Weights of a small GPT-style language model, trained from scratch on English Wikipedia: MLP 384 GeGLU, a variant of Adam for these matrices.
Each number is 128 + 24 x the weight over its row's rms, rounded and kept within 0 to 255. Layers, rows and columns count from 0. Numbers have three digits each. The size before them is the row's rms in percent of the matrix's.

# layer 4 attention query, 64x96, rms 0.0593, rows 0-63, columns 0-95
078:137141138111136136151124155108114134149162109137172131096114144138086129098153160090131133164120125126127116152124114170102134146124166179111167127113093120108103084141127106117108136127150151133098146099145119165126194152110121134119089137151139068097162087077147124129100123130106147125
102:071124134157122096132109135150155109090111109127118153143141103150124096126093155135135133107110132098090147092160100135139129118151101131162124102142158080176130136091145109129125106109171128146152106147159106084117091116164114134157151128169173112150126142159133140157150166089111125124
089:168086124151149153093123128100114136154134164104086092100142138109134131164160116159150121119180147167177119137117179108122146125098170098113106145121115150091116119170107147098128152106090127130128122125098142136125165119113119088084095153094137146122127131153145124117115112169122114124
093:155106083144164134107141112157090081178161161107151134169139125113102105137129070163127137118140165121187119113110138138139117138141144136126089129127102165083154129132126154130129154147096123085098128082112154183146141121135113148128098142089135098107121112112107130128123123139134145138
109:096145148160102109170120130168154150127137133118131199127107148148120110082125160139126137144132134108074121110188113134156131097147114158151150109139141084191123128102141112161132098147168126134139105120157124107102096123173150130144143094164137118179128125133113134124138129125128121140
099:134085080137178157123136112125076138171150125138125090124148147124102115156148094140119146128140171132164097148096161090104107134105144117116100164106121154078098139154095129125114142113097161140100135125102135151130162104106113101105118138091133142141140124163120142124096090145159164136
120:102171170106064120158113143157151133145118113127129173125080127119106094091113151139145125142120110111115135095179105145151145095142113133143137097149119093161114127097161127111119116110158120171162116142150115085120124161137162124164147104144146124125160155127132087141130122130111076145
118:131168154130087136158132107165163139127155116147104168098084123105122118084116150152114101136121123116103104111174090148149168084155116131137146114167143142145146125101169119125149100129139130159118118125123089074140141179139146167152112109140158114102130148132142065121139132118125126134
068:171126097145140118088142141120117126160135140131113111114169128111120148167124144170170109134137084162166129127118156107155155098104133121129095156173131146098146103174155090120136161130102101088098101118136107105153138115106118125148098143104092171100104132137093087127147160150119121139
122:100169161122113122158119120147151127130113107138109157137124132131138121072114153129128130136120118088078147120172080153166145108139141146145156110125158084184090101091146113134130097122169133153137134126169103112116109137151145132135144115148114109152100111146174117150124146073093118162
107:088154144112114168139133138141155135154135064113080131126110185143118120121162139124081108124162167109140087135146108127129108101158128111105128103136118111116123147116135100162127116098108115148134118112110138139093139209097160164127145141119123146113129146168126096116158091130108159129
083:141124129143114103152131118122154126130070093161135124084133144125121119094108099145142128100135111146138135100145136119146088164122100129145144148142134104181077136151109133134116118102132099146147167179160067158105102116129153113132139109159145147113111089164164149114069127122155118106
097:146130115141118107112088131116110151111131132177120101156194159109122110113147104117126146151102126111077146097086139161152115111123119147154122117134146130171105127127122115095135136176147112098122144109172129124160105081135126104125121134096114117116088123086128172118089187128141159145
090:111145076132174099152159109128161090136128126094109177133157115100140118135077139121135116105111124145164108125143143103154162105167123140133091091127169109085151109086110144128157150098108116145112117130139185108156168136116154134106132130132114140102111112136133183148134100110135137133
089:149151105119082128103158118104147108082127058098161138152118103108118115117147138165138088149091097126140125094173122137148108117133131073127121163158128128110163135148173146138099112126114129151156091109140132121146133106139109165164136113112134135138107154110108136150156173125140117176
110:126124138108078153094129116129126134147169102162129149139069140104122143156145095145107110166102137143126126092156094164103096161126111124127112127176095133138135155130206121115115121101113112108146115086117088122119121115101122136169160155119147107122171140160130099124142137126114150160
109:084128131114110133151160105139147109137125128097125147145130106127141085095090131128121131099107124094090142081156119138130117123143101162165137142126166095159119142101113147108110075102144127131145121143170134042126107098151119137148149105180152108159140093141165144134124128101118145127
066:161113115136158111116129164128136139125116127111114088114133096120126072163160055158145157147143126178112119141139135097105125109129110116111122113113153163143156139170130150113151197121097124095126157137117140176108125137140105124101145167091118142123074142106099145145144151126129124138
085:134150128128103111123160074106091121140161121152127094135156127140105156156142101154100111181134128133140144154108123163129147116117123109123116144143103168085149116131159087160150137150104149140097130092114148186144148147099099121136075133101125134103130147116153100127065105118109094135
088:097157151145091107151107146151128113121124119115133196145113122152152088089120148142117100169123123098105140077149080131134148103161123127127123096125114130149131106094175148118117101157151120146144147106139102092147094135138142161174113121153124108162120147116117121151167148107101086161
079:154083108104148140102125110089151155153120142124138094105121158116106170127120090111130125077152156160142113168092129127132095131089146086090161151106136163121150116149097146126142129079155125096105134139152111157128161123102132076096110138098096119133119107152123157138104124149154142109
075:118158118166125111150117085144130095155134107121114183137093119161139105092115164150147117157113115139094146077130123117140136127151124147113146085113150138105190140107155154136131096165103152148116146116112108129154115157125120165126087104105131101139085159102136106167131102101119098154
067:130121143100171169143147095088135139133108122122153116145112149129146173136122116137070136069149132116172087139134142107143094127093190134146117128095118129133136136100110122110121149097122095087129124130140150162104123134077131113091133135081120118119178134147144105129105123121124172097
075:143152122134162165125133136118133110119104138168140148101171110151149153138090157101114166127115097147122113138140111084147137122086144159144186121112139105155133110147121124128146141070121146076151079114112126125163108112082120141132162151109101120119112089133154098138150150106108134075
131:114177156122121111145107135141167131122146149124110166116099137126116095101103170135130134125121123107082128126165092157169143115170116146156179089120112092147120080091159120150131102125145137162156114120113140105115090161158166144168154096172132112136109138105154111150117125123119107141
076:130124171152139079123106145103157148115128141124112140103104115173138135137129146116112099151150152118120155147107116140127100121108181111150106143152116095149079159122126130141116092093167121164098168143138167101077096172117119097139161108128120107105097142134156145126094152081143150127
092:103136146119142174141090125126112103098169135129123151119143124140107148093114112133154121154165145116076110153146105146105148141151105187154174144110126141142099137134132134141084089102162190103128119103095136092104100119178150110108153146125143095140170113109117152113116126149134146130
094:107126116125099118130107106148120110113107104151180125156164099130169091137108127119135147119133123137077169128134133145140102133157082122129131131113169140155124147108097144129119162160111122084120126151185159146110099086145113171140154101094092143164091113116122148140149168095107110111
099:142098145147102139113148146127116114127125159129162149156148091172143118131120102138142146149140130119082171083166135164147083186100082177132126148106148153160135134151128132147145155171124137086156133139151125131130094068123131148151155137115132106149104107110116129119149169124127150118
104:080137131132165148128159156142113148146147126139138104163178065146118117141150122143091116143149146134122131131145115107131123167078134168143133132146115137106113100137099108088123112135110075107124111144130185107169109084094125109127102125134119089117132102124118172115111118164148177124
092:112121122126143143109132159135152146110144152156082108084127143135093146108115126129141125093158116125137100170101127114146149126150175137099168151144100088101099151118110147149103102122148127155087100143122140134075113196152161152131101139118128156101165112164167101118128101129145117100
088:112141127158186150106121114126149161156153184129092096116145104126102128121075148120140100103139149126137080177128129085101158113108148118111121121113143111131148140095105154101140096106123108155123127147143144131095093158131178126113128110101128147113140070131167148127103105156130162130
224:094153173148130090167115122135143119131137119113118154131120116132146120097084146111126150117094132101085138084157083154142163101149139158152151108120138085176082103090159126125114104113153159134123145131153155093132096120129161149150144090152135113161114125139160151143123172097109121141
122:146110104127136167101161134120123129123145144129103098123136109125120146157175126134143113135157132160196116145115170098101109135107136107094110131147117166087167164160103116107157128110117114098134098153109107160097157138122110125099103161091124150069154143114109105121090093156147144118
101:088162154138124094139121133155157121119127093130147147116107134150132129104110134106119117145093096120082130111146085171129146099126084147138150088127153143151104096098151108154100091146139122108123118114155126102132090131148137142146163080165133133171117120154113166146110162088086113170
094:138123097141157136082133148087135145137108132116107091134168128121096142143178116136129121130130128153184124152097182107107131148118145115141100139142140162092140152129115125092145154123088097100144114127114112165109145125112126116088124168081137167107157143108112114111103087174170138106
116:150092078119128138106136106114119129123147140136091106128135114126111144158170112134142124101162129150176125153117147098128120135118139123105083185111107137095149149179085132126144143106109090111126086143124082139113138120132112104113101170116121126098154149104100106108138076162155140079
073:131111164135128130137152136142185138137160138104127131102123118097101183129113146165139170137108135143120158119119106152168108157137157127093124121163089128106074103141134071136125134149126101142131096141105155148102083124176069124127152091140121112141133090128138144113108107123134093113
078:111104124183149118126152117136170084128159102140082129147155167108144115129129160139107169153134155135131141138056102108103162084161142142140105169178102122141105155124133149096129161082125132134110141131125124113143159117140115130119127159186128096132132127126119105124152113101123101125
096:127130125171100140134125148161148133140103115112119156159136117169176155104080128095142135149127155118108153110085110160101116122147114127145098156107146096136094127117116141128153167074115117085106122135143123103161110096151148142115143154132110112129091101111133184138096174126178121104
188:097165156138126100165112125138149114127143123134135156128127121132158110099072148124147126145092153092086141117147088149135151091144116158157158081119138087149113096109156141162110099124167153138137153120152144110123112135129134142123156079172127091171092131138153142141134161088100118139
087:123142159134083167118111122134153131081092100086116122163114122127131098089146145134104175130147092147137146090145107081107106147135135146124110111154123161146090190118141179123127130148129120120112129106118105124138115132168131113180127144136114142161134107135090059119124149126145110117
096:126121122122120132120137129128155160155127102095128131116073115156083082139097146142159127164142111149164094096137122091107130109088167147119136132130111152081111161178135090110126162128127116123117082138082103148111135135159119088122136131120151127151131097117082154152155108170136114101
086:107135098143077126120115135125112119122090127105174168147158113098105090122150107140152088158071120111118144089129168168094123141105090161106100102128105132136121157176143094148108128144115095108143171094119101097105100099136153114146147133093116134141125115120113149115107160133113122140
094:106114127105125111127109119119146168121129143129097140153111154090119149116126147142099127148125148118157098162113106138141083102124129158145177148087099156137139109121141096166103096146124126130116150129124100121083128167153132134148176179131141170156148171185111105143133103134103111183
108:136154157076135111129118123101117126099147086134113163128110115096135093115086136161141144130128158139138121149112098185132155092172130133139152119116159116173121150128158135131114174111109124129171169133102163104138122078163158107150151099113135099129107118166169132120123112140127170121
094:106150146143111154127130120146111141098122153124068122106110111137124143116138117177137145113119150120141086145178116133117164122133156144145119159110102096159086136111134112109182115077193093114147139122113144107150146137096155124132123151147108111161109095117138151137096116148154075091
095:129128130136111146101113122094117113135130136114131177183092122110153145138099198113126144132162163098118146181112117109112097105116122115095129163131141108130155127119138144118067157135112114099148125121128158156150107131102085100148102150100154155149120156142109106160129182113124089121
056:129175145125127089154103138123132106106128147107116139123123111151140122076084132106128129130107110116114139122152092125142167087149146126104143074108157098184125131073143123123107088095155135183132136138167120085147110154127120145126131088151091120144110109115148162149138153092104107131
058:081152115146108164138115117114141137121124121136138148126139116124139140077128149107099143103126134133115144171189102153138194099124139160161133105137146147129113081085162106181128098168138103118145107135102088113105094145136135153076106144142089117124139129109119119164124144134115127096
076:174136100108176146112150158122125125081131136154132085103135118164101151132162118123142137145136134149142118102124142117102115113128170137067111180107113144151148173154100135120174142097152129108106129139159098154089112131118125079130128155105089105100142108115124111102083121147122146149
085:133133110125109135106141129113122130141101094157117126118089173107149106145182106131098134157156109141125129096109091135157096133111116088125116153131116185124078109153135092149130157147120090087147106158098095159136143133181091139170149153093124131124147138109145149149153148165114134135
085:139101091143093169153103119124126147140123152076152131151165142145108144139116138145092095159167125137110116145117130113155152146165068157146107121116110138126131143161121142185113108149122090099118096114161110137105085093146121117116152138151162159117139126121083152103162136115132083126
112:126171151140136084166108113124161144127139108137147124121100146140102111114102138146134097133110121088122126116179095170129119104114076145156164115119138110145122108127146108158142119129166152108152111083108135104123117119129149104161115085161147076193118155163132148158146134102108139157
122:181109111093145187108128136100127120125097121105116097155158106104125126160157103161139129121124129165161123180094144078110089148107145110122097137131141134064143139172134118122132142137125093142130137143106128153114159116115081135074127168103149147127108149110131100123110099140137133122
113:168122076131150161076123110117111133154170130156129095155122122123121157154158130166130097126145117151169145112103134105095092145113100114130125158093140154105140169157097132127123129132106113125117086179148083149120150141113088134102121149100105123087132130088114134149132095146139140089
056:158117160112159119127116114149087132107124114143130135160111103113136135105135165128156141141093180149099183077123145125104125130108102117160152098109159121156079104137138133164105104135168122150118118145149152097120118125096141113110161106155157154147097128147136114116073161100133077130
105:096161144162135103147107107143183136129131134153113140074107122158167112107069157118133150096108139101119148112173100132106150130132123126119167131138130076150090092071125109146113100117136150134134127123116124104133103174131156114143132120163138139129109116139158140153151162080092115122
112:125101067149121150107113123114102137127112140166127115142139131091125145166194132144111135139141147154151138141092163140142087156103110121130106178140175159095124127155113145132136125157116093107126135144167098173146129122132124105102099123116107151136114089066121118151152087126127130095
102:104099132180105157137115099098105115130147083095157108157180128146087091159136098156111144140115132130123128172136145089150086115108086133168096114142159163114140120138152126111121092142070094112125118130128143156134118095143175143159113129132127149123136157138127099127147145151119154120
086:114136140102088144134103149181094090137084102111142123133161144136167118151132121137144105170172131101106144126137105118097095163114136097121109112102104112150159125133118145140094136122106091108139138108078167125174134139136131169160134149122111159154117093104130147121162103098133111179
093:123163149105115133103152142129157166187144121106130133134100131041115120136094119114146143114128130131131114149115147103071115148087143106130117102141130144112113128098142138112144162148174148112143136134117110074194100145146157111129139106133143134109117128131179101158139128117118103161
092:083125121170118106129086130163116164139170142155144139153099071121141117113129124145147136159119095108076179091158132150123153146111140163132123102120114107111120139106148125146122143154125139147124130075108118087121098147165150158155174164145158115121153128151096147105149142124145146113
081:133105120122119062115068092106130108159134133121118138129086126093097123169119081142137126173133124123162140122119189135134172123116117107111125127126103156092119144158150138139139144172145145153130171107081134161142138128126112117079132143126130126160102103137105128173137110121160104109